From a checkpoint of a small transformer trained on Wikipedia: biases, a variant of SOAP for these matrices.
Each number is 200 + 20 x the weight over the matrix's rms, rounded and kept within 0 to 999. Layers, rows and columns count from 0.

# layer 4 attention output (transposed), 128x128, rms 0.283, rows 50-63,114-127, columns 0-127
248,233,200,197,221,175,178,209,194,236,216,167,219,191,250,212,206,202,189,226,176,153,209,200,207,170,185,185,185,165,220,185,185,194,186,218,197,202,189,190,184,231,196,230,200,196,192,200,196,213,202,206,169,210,217,206,210,212,245,188,188,147,199,207,199,187,214,189,188,181,207,222,177,193,190,218,226,228,194,190,183,199,213,218,178,210,200,211,197,226,200,199,203,177,201,185,172,214,219,192,194,195,206,219,225,176,211,183,214,195,186,209,184,206,200,187,170,209,187,206,174,194,208,211,218,185,192,188
195,239,183,221,210,174,195,195,217,218,193,193,210,217,194,212,162,216,232,207,208,179,215,200,199,198,206,178,184,200,206,181,212,197,196,184,173,208,185,211,199,212,193,210,194,200,166,205,221,198,182,218,232,219,235,186,217,194,174,214,213,204,201,196,195,184,203,148,210,209,209,203,191,186,201,220,176,203,163,240,219,220,146,179,208,205,165,206,190,195,222,214,242,189,205,225,209,186,219,223,226,192,204,197,215,202,188,202,211,211,189,219,213,196,169,200,202,215,188,198,210,194,189,223,210,221,179,159
194,215,187,190,209,209,198,208,177,173,231,176,180,197,155,192,212,194,203,226,189,199,214,204,204,227,198,200,185,171,200,215,197,218,205,201,183,199,204,229,192,220,186,179,215,200,193,223,228,225,193,207,205,194,190,208,217,208,199,202,201,211,206,220,217,183,186,178,211,199,190,212,225,178,204,189,211,177,212,166,196,251,223,210,237,179,228,189,243,249,205,146,211,226,162,237,190,196,216,194,219,204,186,211,195,202,183,232,225,186,171,205,200,231,175,175,220,210,195,162,221,197,212,199,179,192,176,221
221,179,196,218,200,190,180,215,199,236,222,202,196,227,232,214,196,186,145,193,190,193,165,202,192,193,197,235,174,192,165,208,221,210,233,196,207,190,220,236,194,212,191,201,182,199,195,180,184,212,205,208,186,207,206,191,188,183,232,198,199,199,205,193,210,196,222,212,190,196,206,208,211,214,192,217,203,232,184,206,212,209,211,181,200,209,183,202,177,190,219,189,176,166,214,191,202,178,168,204,216,181,178,197,201,185,202,205,198,239,190,195,216,195,201,185,191,223,203,188,219,237,225,198,198,193,214,200
191,206,214,233,205,195,233,160,195,208,150,197,191,225,221,183,186,175,161,226,178,195,192,195,199,160,225,214,240,179,217,207,201,178,198,218,212,213,155,197,244,197,206,213,168,216,214,183,213,203,237,198,222,226,216,222,219,195,193,219,191,202,216,186,174,182,180,173,226,230,207,175,230,184,207,217,227,164,238,180,186,233,192,219,179,182,183,167,178,184,197,205,179,208,191,188,240,238,192,207,203,208,194,189,185,178,210,187,196,191,193,186,171,255,207,209,212,187,208,206,220,212,181,186,162,203,193,168
224,214,166,209,201,178,210,227,165,208,220,211,229,198,160,193,251,191,237,196,169,197,224,185,184,209,210,214,201,218,224,187,217,201,234,189,178,188,221,243,187,188,175,187,206,218,196,190,163,193,193,200,186,220,194,211,205,212,178,185,227,198,178,185,179,193,227,206,201,222,186,216,196,223,199,192,213,191,196,211,179,190,229,195,200,187,204,186,196,223,222,216,183,202,206,194,185,185,192,215,220,191,207,218,206,195,218,230,199,172,206,181,207,207,183,198,214,215,214,191,216,211,207,239,227,187,203,167
195,183,202,197,220,208,209,199,226,159,226,197,195,204,218,194,205,209,206,183,204,175,169,195,200,207,201,219,220,190,202,200,176,209,222,212,236,203,196,174,195,226,229,192,229,201,204,189,213,187,239,215,226,221,193,208,214,155,183,236,190,225,175,202,206,216,201,179,169,213,192,172,216,172,200,168,172,206,203,209,198,228,212,206,183,196,158,203,226,232,173,187,219,209,170,179,174,204,177,209,207,232,195,184,176,197,196,214,216,188,222,228,228,193,198,181,157,215,213,209,222,214,198,244,199,201,210,217
207,221,187,164,232,238,229,192,175,198,183,150,212,198,195,199,214,218,210,205,220,203,184,221,206,173,194,185,196,195,208,204,231,184,206,209,163,219,224,192,206,187,158,162,198,241,220,157,233,202,210,190,206,179,218,168,230,207,214,216,203,169,177,238,231,164,190,190,194,193,208,178,167,227,231,195,215,197,178,224,190,196,180,223,223,198,191,207,218,204,222,193,229,181,195,219,185,195,214,204,183,190,224,177,192,220,169,186,225,218,190,218,178,145,189,212,202,189,205,221,213,231,205,203,177,213,194,205
181,200,225,207,174,215,195,185,197,183,212,209,211,169,157,207,175,227,178,194,210,225,194,203,226,186,183,215,225,195,180,176,200,176,185,173,202,210,205,217,166,197,180,221,211,186,206,208,242,191,194,205,211,197,180,242,198,219,228,205,197,211,202,202,181,219,220,254,177,211,194,200,211,218,189,185,189,186,228,165,196,185,199,211,204,221,174,186,189,214,218,196,169,230,201,196,204,198,182,199,225,229,226,184,206,184,208,197,178,214,224,189,173,190,209,191,222,199,233,216,196,192,155,216,193,193,213,204
200,205,199,214,216,220,198,192,201,208,197,197,206,212,206,188,193,218,194,217,209,194,207,237,206,188,214,198,232,196,195,229,181,196,204,191,197,225,188,213,195,182,198,199,208,184,167,181,198,201,210,224,192,200,202,201,197,182,194,166,212,191,211,189,186,195,206,199,187,195,190,175,236,211,190,197,200,226,190,207,199,176,200,191,209,239,217,168,212,163,191,186,196,192,225,227,223,214,184,232,205,217,219,192,196,191,209,180,165,208,202,187,201,178,195,225,182,191,179,198,186,201,206,200,209,212,198,217
211,245,189,194,197,215,207,187,197,187,206,183,210,188,182,173,203,242,193,231,209,186,258,206,197,217,218,195,189,198,209,189,198,222,178,197,187,221,196,200,196,199,209,210,204,207,206,257,219,213,209,160,224,195,217,213,186,245,190,209,202,194,204,202,204,241,221,194,221,182,214,237,211,221,202,188,193,178,212,183,183,178,189,187,184,183,226,172,204,172,227,206,220,229,180,241,218,210,197,220,173,200,207,170,197,174,217,173,178,204,227,190,167,216,184,211,240,197,213,183,175,188,200,211,212,206,217,207
213,198,236,202,204,198,180,187,210,219,225,211,189,208,214,199,171,194,183,186,184,201,170,207,202,211,209,219,215,203,198,204,187,186,218,209,229,209,217,207,201,218,203,226,197,212,218,207,149,175,223,232,190,266,211,190,206,196,187,197,193,216,194,208,184,216,199,194,185,222,187,187,202,188,186,181,192,197,195,201,180,200,210,211,186,207,187,224,211,230,207,193,197,188,211,193,171,224,209,225,222,223,198,211,200,184,186,201,202,198,202,200,181,195,206,201,186,196,194,181,231,175,180,211,195,211,215,196
163,189,189,205,184,199,210,194,190,161,180,164,167,233,193,215,200,230,179,206,187,205,220,180,206,206,200,204,195,182,182,202,191,195,213,225,185,237,238,193,187,179,182,189,214,189,166,194,195,187,203,229,186,167,208,183,201,215,222,205,189,198,207,186,187,218,210,192,174,208,183,212,205,195,202,180,204,189,176,200,191,197,206,198,227,180,189,179,237,241,236,194,187,208,181,190,197,223,225,188,218,178,215,205,202,215,206,239,181,198,232,227,191,203,195,214,182,212,224,213,185,199,194,210,207,170,183,199
184,232,221,221,181,189,220,218,177,179,192,193,174,224,211,216,188,197,214,183,224,217,242,189,215,206,176,222,227,219,195,221,225,199,186,199,184,199,204,176,222,193,202,208,218,208,190,237,193,182,184,202,191,162,199,214,228,177,208,186,154,206,202,192,199,211,196,188,216,213,200,160,218,186,198,190,226,197,176,205,215,186,192,212,179,198,194,185,211,223,210,188,186,219,195,216,203,191,200,215,192,191,192,201,207,192,232,213,191,174,201,205,210,219,184,234,190,212,213,198,225,204,190,193,179,200,193,224
216,168,188,168,161,197,209,193,207,183,170,221,181,183,191,176,214,218,195,189,190,195,176,238,191,206,268,210,188,197,202,158,201,208,200,198,207,242,195,189,215,190,199,165,216,184,216,198,188,200,253,201,233,224,182,243,189,190,172,228,227,227,185,207,173,211,195,201,196,218,194,198,228,188,204,162,190,197,244,227,180,187,200,168,175,195,187,175,225,194,236,226,208,232,182,212,200,196,177,229,164,184,208,173,207,194,172,182,203,179,231,213,193,161,213,231,180,231,199,201,230,174,217,210,172,209,224,178
187,219,203,208,188,216,196,235,174,156,197,217,176,194,170,229,236,183,193,204,218,194,211,192,212,188,211,197,187,202,194,222,212,188,218,199,186,175,202,188,218,201,195,194,188,224,208,158,175,166,214,188,199,203,156,217,207,243,205,184,198,172,194,184,229,230,189,235,188,225,208,205,208,230,228,186,226,212,199,217,190,190,207,190,190,205,228,189,232,231,209,225,161,223,172,220,215,239,229,201,201,205,219,190,210,169,187,194,171,187,196,181,193,192,217,157,167,185,190,226,174,190,190,198,186,229,179,162
218,213,212,189,193,219,207,195,209,214,186,217,224,178,225,195,222,197,207,215,225,170,188,227,213,201,182,170,180,191,195,231,195,179,227,191,190,168,184,191,176,230,228,201,202,180,222,200,212,189,190,205,234,200,203,175,199,195,229,200,177,188,210,217,193,204,190,203,197,222,228,186,192,225,221,229,228,209,171,207,209,168,191,163,200,215,179,202,196,140,197,243,212,166,205,194,188,223,207,208,188,187,206,184,249,187,204,180,209,216,189,204,211,153,227,192,184,195,180,213,153,158,211,179,204,222,203,200
191,192,185,177,198,261,236,196,207,219,187,225,199,212,196,174,231,197,213,198,195,216,185,211,157,195,188,209,210,219,208,180,222,208,201,207,227,190,223,190,205,178,183,189,191,199,230,216,168,151,204,194,201,194,178,208,193,206,197,218,182,188,199,243,207,215,199,222,203,174,219,165,218,227,232,171,194,127,225,196,196,192,212,216,158,213,162,169,200,199,157,212,218,211,209,196,214,208,183,231,211,215,242,164,181,162,198,185,229,205,222,199,218,161,214,206,223,200,211,186,216,169,158,217,208,183,227,180
197,208,201,186,217,198,204,214,207,208,193,184,201,213,188,214,218,216,229,208,211,190,154,204,194,225,178,168,119,197,168,203,212,216,179,201,183,218,208,211,176,160,180,211,198,162,202,181,187,226,187,199,209,200,209,193,173,175,181,202,190,169,187,208,190,189,216,184,162,177,195,172,194,238,220,178,225,231,160,203,232,175,171,212,170,193,200,193,226,217,176,179,199,199,239,242,211,160,195,196,193,207,192,203,203,193,175,187,200,223,202,192,210,152,217,252,157,197,193,216,190,204,221,193,190,212,200,195
184,185,195,200,195,196,188,198,173,175,191,230,202,197,188,189,204,180,175,228,209,224,184,198,186,183,185,207,216,217,163,211,217,207,206,202,211,199,178,198,212,186,213,212,180,166,179,188,208,222,213,195,190,214,202,208,175,162,202,219,141,171,210,140,195,199,189,184,212,192,194,202,182,207,196,202,234,205,220,147,225,214,201,250,197,163,193,182,205,173,220,211,186,192,209,208,166,232,209,215,211,187,180,189,155,203,174,144,194,258,236,182,182,203,216,209,166,169,204,226,180,177,210,139,152,186,227,194
176,181,194,205,204,180,209,193,197,206,208,220,231,225,212,221,197,167,212,230,169,239,209,187,223,198,219,199,193,172,221,170,211,201,193,216,202,210,197,236,176,220,184,198,180,196,185,213,173,195,168,218,162,173,197,205,228,205,209,189,179,175,195,232,156,192,221,213,156,203,158,188,177,159,196,191,251,193,205,158,207,224,195,221,190,186,210,230,215,220,195,208,167,245,189,205,211,235,204,165,188,195,244,224,239,232,193,221,198,140,190,186,189,212,216,202,183,205,192,217,218,208,208,187,161,166,188,205
200,172,218,172,185,199,180,193,223,181,206,189,177,192,202,163,177,183,205,204,199,226,189,180,189,182,173,224,218,204,223,197,194,215,186,190,226,224,179,196,192,193,214,234,197,196,227,258,205,222,227,223,222,206,231,192,178,176,189,184,154,215,222,175,190,243,216,180,216,203,181,122,213,160,175,196,190,168,195,156,197,227,192,166,174,164,218,192,225,203,193,199,189,182,234,214,203,198,194,189,205,212,197,219,202,174,202,216,214,176,194,200,177,238,179,216,195,181,175,230,170,197,201,194,197,210,199,176
245,275,180,235,176,223,229,226,207,188,207,169,176,219,218,183,228,215,216,215,187,198,251,183,215,188,266,197,212,197,195,240,211,233,193,222,195,184,226,184,201,177,221,206,203,255,224,199,165,185,229,189,179,193,231,215,147,183,221,201,201,177,195,186,197,216,189,211,196,208,229,172,183,209,213,197,223,202,184,181,236,220,183,173,159,197,186,219,216,229,180,176,208,185,202,217,208,185,242,199,192,165,162,212,220,189,160,221,211,206,190,195,182,200,206,200,191,173,196,178,208,202,199,206,195,222,220,201
200,199,213,195,216,180,204,181,222,205,199,189,212,208,254,218,221,151,223,228,199,208,196,161,212,164,208,224,206,204,253,184,179,219,254,197,182,196,218,163,257,218,159,164,201,202,188,194,176,178,189,200,173,235,148,199,174,198,216,202,204,211,172,223,200,210,202,172,179,212,193,184,178,209,204,205,205,184,183,249,183,221,217,180,180,168,197,202,212,185,231,207,249,154,190,177,188,190,231,184,203,171,198,200,191,166,217,223,242,214,231,204,224,215,193,201,190,191,198,222,195,181,203,218,191,209,138,160
162,167,205,187,207,178,203,199,233,228,193,182,185,204,178,223,152,160,188,180,170,213,226,206,243,154,170,216,215,205,164,178,191,219,203,192,185,205,216,199,192,171,219,177,172,189,188,182,191,182,175,210,234,186,165,205,204,211,203,180,166,208,175,180,203,201,194,219,187,227,181,174,223,201,226,175,201,180,212,168,197,228,211,192,167,216,209,203,206,176,217,181,195,168,211,202,194,174,219,192,183,219,196,217,216,214,166,207,240,191,158,214,233,203,226,169,198,216,187,201,269,208,204,216,220,168,213,179
203,184,170,186,216,199,202,213,221,231,239,147,187,150,170,198,172,196,249,204,218,179,212,206,219,166,169,187,201,165,228,178,188,218,215,189,169,232,178,246,164,203,212,230,185,215,176,200,258,206,219,197,193,203,175,221,189,221,203,199,235,143,186,194,231,207,198,183,179,182,189,203,199,210,213,211,185,220,175,210,190,215,188,230,228,207,182,201,160,223,226,162,170,194,212,240,173,207,216,183,231,233,199,196,213,184,221,181,214,206,167,205,201,185,215,176,188,219,164,186,210,202,198,226,244,207,203,212
222,198,236,200,195,178,170,195,205,241,227,181,194,207,194,227,204,189,172,186,218,183,193,174,174,148,234,225,195,207,210,200,191,185,193,212,190,197,215,220,225,170,221,206,184,232,195,218,166,187,205,182,188,220,204,213,170,233,166,226,219,212,213,166,224,153,194,183,191,199,186,213,238,218,224,206,223,210,183,254,219,185,225,215,208,231,190,189,189,225,191,180,210,210,198,220,225,193,160,216,176,217,174,195,200,236,209,211,210,189,219,177,202,176,183,205,200,224,194,184,242,238,211,201,179,230,191,177
204,174,166,204,186,206,159,196,240,230,163,209,201,227,250,151,208,204,226,210,189,167,227,216,209,225,196,204,210,201,206,182,209,219,180,220,223,207,200,200,201,210,214,204,195,208,188,185,194,203,229,185,183,214,197,201,196,207,167,177,234,217,191,218,219,200,188,151,221,194,199,187,188,217,166,172,171,207,235,171,205,219,186,197,200,159,163,220,192,153,235,192,231,171,213,174,196,178,213,204,182,205,190,193,182,207,193,194,181,220,170,192,173,198,170,176,224,234,217,182,176,202,197,230,196,196,206,232
# layer 4 attention value, 64x128, rms 0.277, rows 51-63, columns 0-127
187,194,207,207,186,204,200,185,190,198,210,225,175,219,202,165,162,170,197,174,205,229,203,210,209,182,186,192,233,190,210,215,209,205,183,234,199,179,211,179,175,179,169,206,194,165,214,228,218,217,145,206,176,204,204,180,211,188,201,204,216,217,189,194,175,217,216,209,197,175,194,196,184,193,199,170,199,161,256,160,164,203,226,216,181,199,199,205,222,210,195,222,200,185,215,208,164,201,201,187,184,203,165,205,159,204,175,178,202,182,207,175,205,194,186,216,192,183,154,227,185,206,167,194,198,203,219,216
217,190,216,190,177,211,218,198,200,219,184,204,222,193,232,197,173,199,198,209,201,192,211,222,190,132,192,190,220,182,243,190,206,200,191,201,188,204,217,203,209,186,177,203,194,160,212,202,180,164,199,203,196,219,208,186,183,206,194,199,196,186,181,212,223,191,223,229,214,169,178,191,182,212,223,202,182,213,180,218,157,174,198,196,198,194,178,212,195,166,206,237,241,166,196,223,219,198,172,211,176,207,217,172,216,191,187,196,199,199,233,168,199,210,206,193,164,181,196,208,216,201,190,193,217,216,233,205
200,229,184,184,196,209,212,186,206,159,181,213,202,208,180,176,214,200,234,214,203,212,183,203,209,216,155,176,208,245,195,237,175,215,201,220,196,201,163,228,216,211,180,183,217,234,213,202,167,203,216,209,222,204,214,244,202,192,209,210,201,192,194,220,185,236,182,240,176,198,206,174,194,197,200,145,175,188,202,171,211,226,155,201,205,213,190,198,190,194,202,172,207,219,185,213,174,202,214,216,213,186,235,189,202,183,218,213,196,188,190,228,204,238,221,194,230,185,197,212,190,231,178,198,221,227,194,208
207,214,191,195,202,230,220,220,214,173,227,188,196,239,206,227,186,187,196,200,238,218,236,178,227,204,180,145,205,204,244,164,179,168,212,209,185,157,195,230,174,219,203,225,218,211,196,200,220,156,197,214,193,165,170,148,218,200,185,169,233,206,203,219,221,229,178,235,204,178,205,186,179,228,215,222,190,216,171,187,209,202,199,191,188,212,202,198,224,188,231,172,223,177,213,177,207,184,193,184,212,183,210,207,201,206,190,183,192,199,190,208,231,185,174,205,216,222,199,231,169,209,201,214,193,187,222,190
192,197,227,188,190,213,219,190,207,207,192,181,192,215,222,192,170,213,203,224,225,189,195,217,204,196,213,217,212,185,218,215,145,180,195,221,217,216,165,181,176,201,247,202,196,198,226,187,212,185,165,225,193,204,234,184,211,263,203,214,172,174,218,197,196,171,203,189,200,180,214,195,227,201,191,169,204,199,164,187,208,209,192,171,185,196,189,213,191,202,191,202,251,202,195,164,205,211,253,167,202,233,204,200,208,195,200,199,168,230,178,180,200,227,191,218,224,238,198,222,197,195,214,158,204,201,222,185
168,201,215,191,227,177,185,201,175,236,215,152,179,211,195,185,213,204,220,208,226,210,216,205,196,206,171,163,195,219,171,203,219,207,181,219,164,177,239,203,188,213,212,238,183,194,222,187,200,187,204,201,199,200,203,217,218,164,225,203,203,198,224,191,206,212,172,219,205,183,218,245,203,228,150,218,202,177,178,203,208,183,226,202,204,184,203,209,214,157,221,188,164,236,172,206,210,161,221,188,194,175,202,232,204,177,205,207,228,225,193,175,201,231,185,194,215,182,199,193,202,176,194,178,198,187,205,194
185,211,214,182,158,187,183,213,219,161,242,207,217,206,206,207,191,206,176,195,200,201,193,185,165,186,195,194,232,216,179,188,161,178,198,220,215,203,165,199,195,207,221,227,213,202,176,209,163,204,214,168,216,220,214,211,198,193,195,212,190,215,219,174,210,214,180,213,203,234,210,206,195,223,198,191,222,251,187,212,194,208,230,191,171,201,266,212,184,178,192,225,209,202,173,193,227,206,205,211,212,215,181,216,208,198,204,185,158,209,213,179,214,218,211,157,207,232,186,171,212,196,236,216,189,175,169,225
229,190,218,205,188,175,244,192,224,213,182,203,230,235,212,194,232,180,236,214,181,190,229,179,226,183,200,208,195,224,209,169,180,193,202,270,212,189,209,178,200,191,186,193,232,175,179,161,185,229,195,201,196,196,213,169,192,217,200,224,220,199,187,217,200,193,215,215,213,197,210,190,188,175,194,186,190,257,242,233,225,223,235,215,203,198,208,218,236,207,206,219,223,182,200,236,187,176,206,198,159,203,202,213,184,246,222,176,237,165,170,213,209,206,185,228,211,205,205,220,203,184,218,208,173,238,198,194
219,220,188,186,207,182,206,208,223,168,174,213,186,190,197,172,189,189,204,198,154,193,197,241,186,201,188,177,192,216,205,203,182,216,194,184,169,188,211,200,175,246,188,207,194,197,198,189,186,221,199,172,223,238,215,213,194,158,213,245,201,189,214,186,241,183,204,187,218,188,193,220,181,188,199,213,201,191,232,167,187,207,212,218,176,170,206,220,207,233,175,185,185,185,195,181,191,223,184,166,234,147,188,195,210,225,192,179,210,205,214,184,230,216,212,195,202,180,203,191,195,223,209,214,214,180,191,169
215,167,192,214,212,175,202,210,163,191,213,181,216,191,189,206,210,152,186,150,161,202,165,188,194,179,187,186,188,207,171,186,188,178,220,180,231,173,209,188,226,175,183,204,231,178,195,178,201,210,203,235,184,215,190,192,193,204,221,236,169,202,215,186,201,179,181,193,177,240,181,210,190,191,216,200,233,198,194,174,184,236,199,211,224,202,196,215,184,193,199,207,212,191,183,210,205,220,169,204,205,190,231,236,221,198,194,207,184,194,159,178,227,169,211,209,175,198,195,197,222,217,212,179,157,187,213,224
191,232,140,222,196,206,215,235,184,176,167,234,205,184,202,217,200,196,199,217,212,199,189,213,191,205,183,193,178,219,218,181,256,192,239,194,184,150,226,207,214,184,207,221,195,199,204,182,236,204,163,192,193,206,203,145,192,192,236,205,189,223,216,231,209,198,216,184,185,206,214,234,194,210,207,207,202,184,170,215,205,205,218,190,227,251,213,215,207,171,184,208,216,212,176,238,202,197,223,197,198,188,234,160,200,170,225,163,215,202,214,195,186,211,212,208,191,198,211,218,167,171,231,227,153,180,181,202
190,192,189,217,203,221,224,197,214,231,219,219,198,203,208,203,171,163,231,170,209,197,187,224,214,221,197,185,201,240,192,204,206,171,159,197,206,179,200,204,186,203,183,170,203,207,240,221,231,255,216,193,203,193,212,191,195,213,227,182,204,213,209,180,195,211,215,189,199,189,197,226,187,212,193,226,189,200,234,190,223,188,196,205,213,217,166,162,187,200,161,175,181,185,214,165,195,204,191,208,219,198,197,189,178,228,197,160,261,195,147,195,238,207,194,170,222,214,199,212,221,182,222,225,193,210,200,187
217,176,173,193,206,187,187,173,201,203,196,207,202,222,190,205,199,212,206,222,218,176,189,205,222,209,215,192,163,197,175,154,184,184,206,175,245,216,189,158,216,192,197,230,192,203,188,225,204,188,236,190,198,224,194,200,205,164,174,219,226,203,201,194,195,157,200,220,196,218,196,223,189,223,204,225,211,217,217,216,220,217,185,222,179,213,179,225,196,199,193,171,202,214,195,201,210,229,199,175,186,205,194,180,174,216,218,200,160,182,206,227,174,208,214,198,226,191,201,171,209,151,253,194,214,177,205,163
# layer 4 MLP up, 512x128, rms 0.27, rows 0-6, columns 0-127
222,187,175,187,207,213,204,228,183,192,176,166,145,198,198,184,193,194,199,180,172,234,181,210,252,225,172,202,191,224,225,200,199,188,182,186,202,216,195,203,185,197,185,184,210,199,196,207,169,191,183,180,186,231,198,172,205,183,207,190,191,218,194,177,174,234,181,185,244,206,244,206,236,189,179,227,185,179,184,169,210,180,194,212,239,168,209,225,203,178,204,179,207,230,224,205,201,195,234,230,218,179,223,189,190,186,253,191,197,187,211,197,201,220,208,185,168,220,187,197,197,188,215,235,203,181,218,219
227,199,222,210,236,229,208,188,206,222,200,214,167,176,219,159,166,199,215,180,169,185,220,210,203,206,225,184,176,173,179,205,187,195,195,229,173,217,192,197,181,216,225,189,169,205,167,211,178,204,181,185,205,204,142,185,219,186,217,225,172,183,224,190,182,194,237,200,223,206,178,169,209,192,207,198,162,195,191,190,192,171,222,246,214,198,226,163,180,213,188,221,206,187,223,227,212,181,174,224,205,229,191,188,184,208,210,180,207,216,201,225,181,199,198,212,249,217,220,183,208,204,229,205,178,216,204,237
235,178,188,174,200,215,185,210,200,197,218,155,196,174,234,188,198,197,234,264,179,246,198,171,220,233,182,228,170,240,184,203,189,203,225,194,189,225,171,237,229,216,189,213,211,168,241,204,197,182,170,230,185,231,205,184,214,184,183,250,194,219,211,195,184,155,183,198,175,203,155,239,215,186,152,171,164,176,222,204,172,238,175,214,215,209,229,163,180,223,217,236,210,211,185,199,170,193,209,217,216,191,191,201,192,228,242,196,198,182,193,224,240,170,196,209,217,170,204,195,158,202,163,170,182,251,186,217
224,215,177,182,190,196,196,216,201,224,186,179,205,163,200,202,214,192,199,223,204,222,181,198,219,210,176,209,202,187,208,192,195,208,176,221,224,217,198,189,198,226,218,230,219,186,159,189,180,199,176,198,203,193,203,222,209,214,211,206,215,212,190,178,216,215,195,201,155,218,184,190,181,240,215,198,190,187,235,230,213,204,225,190,221,201,193,218,170,216,152,217,196,185,226,189,235,218,215,183,199,197,202,173,192,220,187,206,191,196,191,220,209,222,194,214,183,190,190,221,198,192,217,217,209,208,225,231
187,208,223,185,214,210,223,154,211,202,164,230,203,198,206,218,210,156,195,223,154,176,153,203,185,235,167,179,190,200,171,209,206,211,192,215,209,197,225,238,188,214,189,199,195,169,200,216,194,213,208,200,177,173,211,195,185,174,178,193,183,193,208,206,151,216,208,208,213,186,134,158,218,222,208,190,207,191,216,203,227,219,195,175,218,198,187,220,183,212,217,194,211,210,194,213,211,238,227,191,220,197,227,212,175,189,208,194,213,185,184,214,178,217,213,212,188,225,181,216,191,176,205,177,216,234,156,210
199,236,200,194,193,203,192,156,172,182,171,209,207,189,184,217,220,201,224,185,181,175,185,199,199,204,192,174,175,235,222,190,203,244,194,184,251,205,190,222,229,206,207,223,200,250,202,244,187,208,197,217,215,174,191,182,226,174,206,180,200,245,204,171,212,185,223,196,185,200,167,190,206,182,208,193,206,200,221,193,175,215,241,208,175,226,197,213,211,196,202,214,187,195,196,194,189,160,224,200,196,214,185,179,163,204,198,232,183,166,194,197,202,157,190,185,231,206,229,197,187,220,209,172,203,192,195,202
188,184,197,166,204,195,180,234,200,206,202,178,210,179,224,215,197,188,191,217,182,193,196,203,181,208,191,187,210,203,222,210,198,217,157,162,191,192,204,186,240,205,214,201,218,194,195,178,195,185,178,175,205,207,146,207,184,165,229,192,229,228,195,177,192,186,221,189,173,197,189,179,186,192,205,206,179,176,166,196,220,207,183,181,221,211,198,186,189,171,177,183,193,220,205,216,182,226,204,171,198,206,170,159,196,189,214,204,183,194,192,210,235,224,232,176,203,204,198,158,191,212,212,207,218,195,194,220
# layer 4 MLP down (transposed), 512x128, rms 0.236, rows 0-6, columns 0-127
199,229,171,228,208,182,215,196,204,212,203,209,214,187,197,200,204,187,190,166,212,193,171,185,201,192,219,173,201,187,222,188,185,199,211,208,180,226,182,225,199,184,165,219,193,232,200,181,188,213,190,206,210,205,213,168,171,175,216,195,182,209,216,171,171,199,188,175,244,160,200,223,194,201,194,195,213,196,196,208,186,172,163,183,200,208,206,221,211,211,182,205,202,204,231,188,195,209,219,208,193,165,212,248,210,207,197,178,214,219,204,226,205,150,215,161,230,201,240,207,231,227,202,205,210,184,209,221
203,224,234,185,192,260,218,166,222,150,188,214,243,205,165,207,194,182,208,172,181,207,205,182,189,220,224,214,222,192,231,197,191,202,168,189,208,210,208,206,189,191,207,197,204,188,227,227,241,212,161,217,164,190,211,169,182,177,198,230,210,223,190,198,158,230,210,214,203,226,183,177,216,216,188,211,240,216,211,206,193,162,182,182,175,188,180,200,181,172,238,223,197,202,204,226,221,194,198,239,139,208,191,170,212,184,228,204,213,192,217,221,182,204,214,185,198,173,175,214,202,172,212,203,184,201,203,172
171,201,192,223,187,248,183,209,209,183,164,195,240,202,221,157,172,121,183,235,160,206,227,199,202,203,211,192,188,219,213,208,188,141,175,158,188,204,193,211,182,185,205,198,229,182,233,177,219,174,163,214,215,175,186,200,216,192,189,214,225,208,244,184,270,203,221,195,209,219,245,227,214,189,189,189,190,170,188,214,180,220,224,207,210,193,235,183,165,207,187,205,172,160,218,208,186,186,190,212,230,184,211,232,235,231,201,186,213,192,186,197,157,221,188,195,217,199,225,190,210,177,215,200,234,242,192,198
152,202,207,233,222,177,174,201,250,196,188,209,214,214,160,202,182,200,200,216,210,206,218,225,199,174,203,170,193,194,244,190,216,198,210,203,162,202,183,196,212,183,213,189,221,218,204,208,173,213,195,220,178,210,205,196,187,222,182,193,218,201,203,190,181,229,201,214,204,179,209,230,202,220,167,186,197,211,199,204,221,202,203,208,194,209,224,181,221,218,219,182,212,186,192,202,186,214,212,189,201,213,171,193,181,182,207,203,204,190,219,186,202,215,213,205,240,169,225,191,222,181,164,146,210,152,195,193
206,206,184,221,160,201,199,195,213,184,211,199,215,195,187,226,200,201,188,211,201,186,211,173,226,189,203,199,223,209,198,184,216,201,189,193,211,184,198,183,205,212,213,213,200,218,178,200,230,198,204,218,196,212,219,145,218,249,207,195,203,202,178,187,213,203,228,198,189,196,204,223,187,198,191,215,227,208,221,190,189,213,217,203,204,246,175,193,186,200,213,215,210,212,204,188,178,178,195,212,197,205,200,211,205,195,185,180,221,223,196,214,214,183,208,186,203,174,223,205,194,202,202,192,194,196,217,175
170,197,190,224,228,178,161,187,210,216,210,215,213,196,204,222,207,229,206,193,205,151,190,164,168,186,207,189,176,194,194,246,194,199,189,144,186,209,205,170,238,190,199,160,207,198,206,214,176,199,208,202,205,223,192,218,197,219,169,185,197,190,202,177,133,187,186,190,198,195,222,194,205,211,213,193,226,208,183,189,203,180,207,212,190,184,196,193,200,195,213,163,227,203,205,199,166,179,184,228,224,183,182,158,206,195,200,204,203,199,233,213,171,187,193,207,198,202,187,181,234,195,148,156,188,169,177,178
196,210,184,197,179,177,228,199,200,208,188,206,200,202,192,185,226,231,200,170,198,182,210,198,196,222,201,188,195,205,195,199,197,192,192,214,192,202,216,206,174,174,191,210,210,212,179,195,205,214,202,208,216,204,204,201,223,195,199,216,202,220,192,192,190,194,203,176,224,174,155,221,206,219,186,213,241,194,209,192,161,202,170,242,177,192,183,214,241,236,210,190,200,242,197,222,181,192,226,223,232,211,212,219,223,220,186,219,188,221,179,212,171,221,213,205,193,206,216,198,182,189,219,191,189,198,208,224